Weights of a small transformer language model: rotary positions.
Each number is 128 + 32 x the weight over its row's rms, rounded and kept within 0 to 255. Layers, rows and columns count from 0. Numbers have three digits each. The size before them is the row's rms in percent of the matrix's.

# down: layer 8 MLP down (transposed), 320x128, rms 0.146, rows 315-319, columns 96-127
# gate: layer 8 MLP gate, 320x128, rms 0.163, rows 316-319, columns 96-127
# up: layer 8 MLP up, 320x128, rms 0.149, rows 316-319, columns 96-127
down315 101:144097137118166152167157144122147134166126116138115119104181097153092118102121112193131111186134
gate316 100:106133165116096164145112128104108128145110179203119144152186170081083184059111192077141190114151
up316 097:100101074090187114114130126149062082164131139107101170136167166134074109171162105140100135109155
down316 095:087159081148137083110050151129174179092091185075119152182159152121124116202147125132119162111122
gate317 107:106128139190074135158130195178073098177115119125056168177158156142144132175143169160125119090153
up317 103:097152129111140119147107136155107139164207130163100125065095147104151080096087117154169165174137
down317 102:085168128168105110112110142126137178186134146114069132133116154149155140134116157093109098147151
gate318 102:143163157168152118114158176138190083159127125114100166110126144155169146137109203113127161152151
up318 095:076143102123149128097157113157101162148147166121111149125054147116190140186082072207189158109146
down318 096:110137095126129062136214135112098135114098173143122091110105047139142111149120196161150147114085
gate319 106:124137107120113147113141051159175090206114161111070083166123113156084221120066129150118108148179
up319 102:096133145086151166181163141116083062175157118158169140192175129100214100153138072151126138160155
down319 104:167145135130119166142134181134153110107135163105126114148132143152153093106151109148188095153066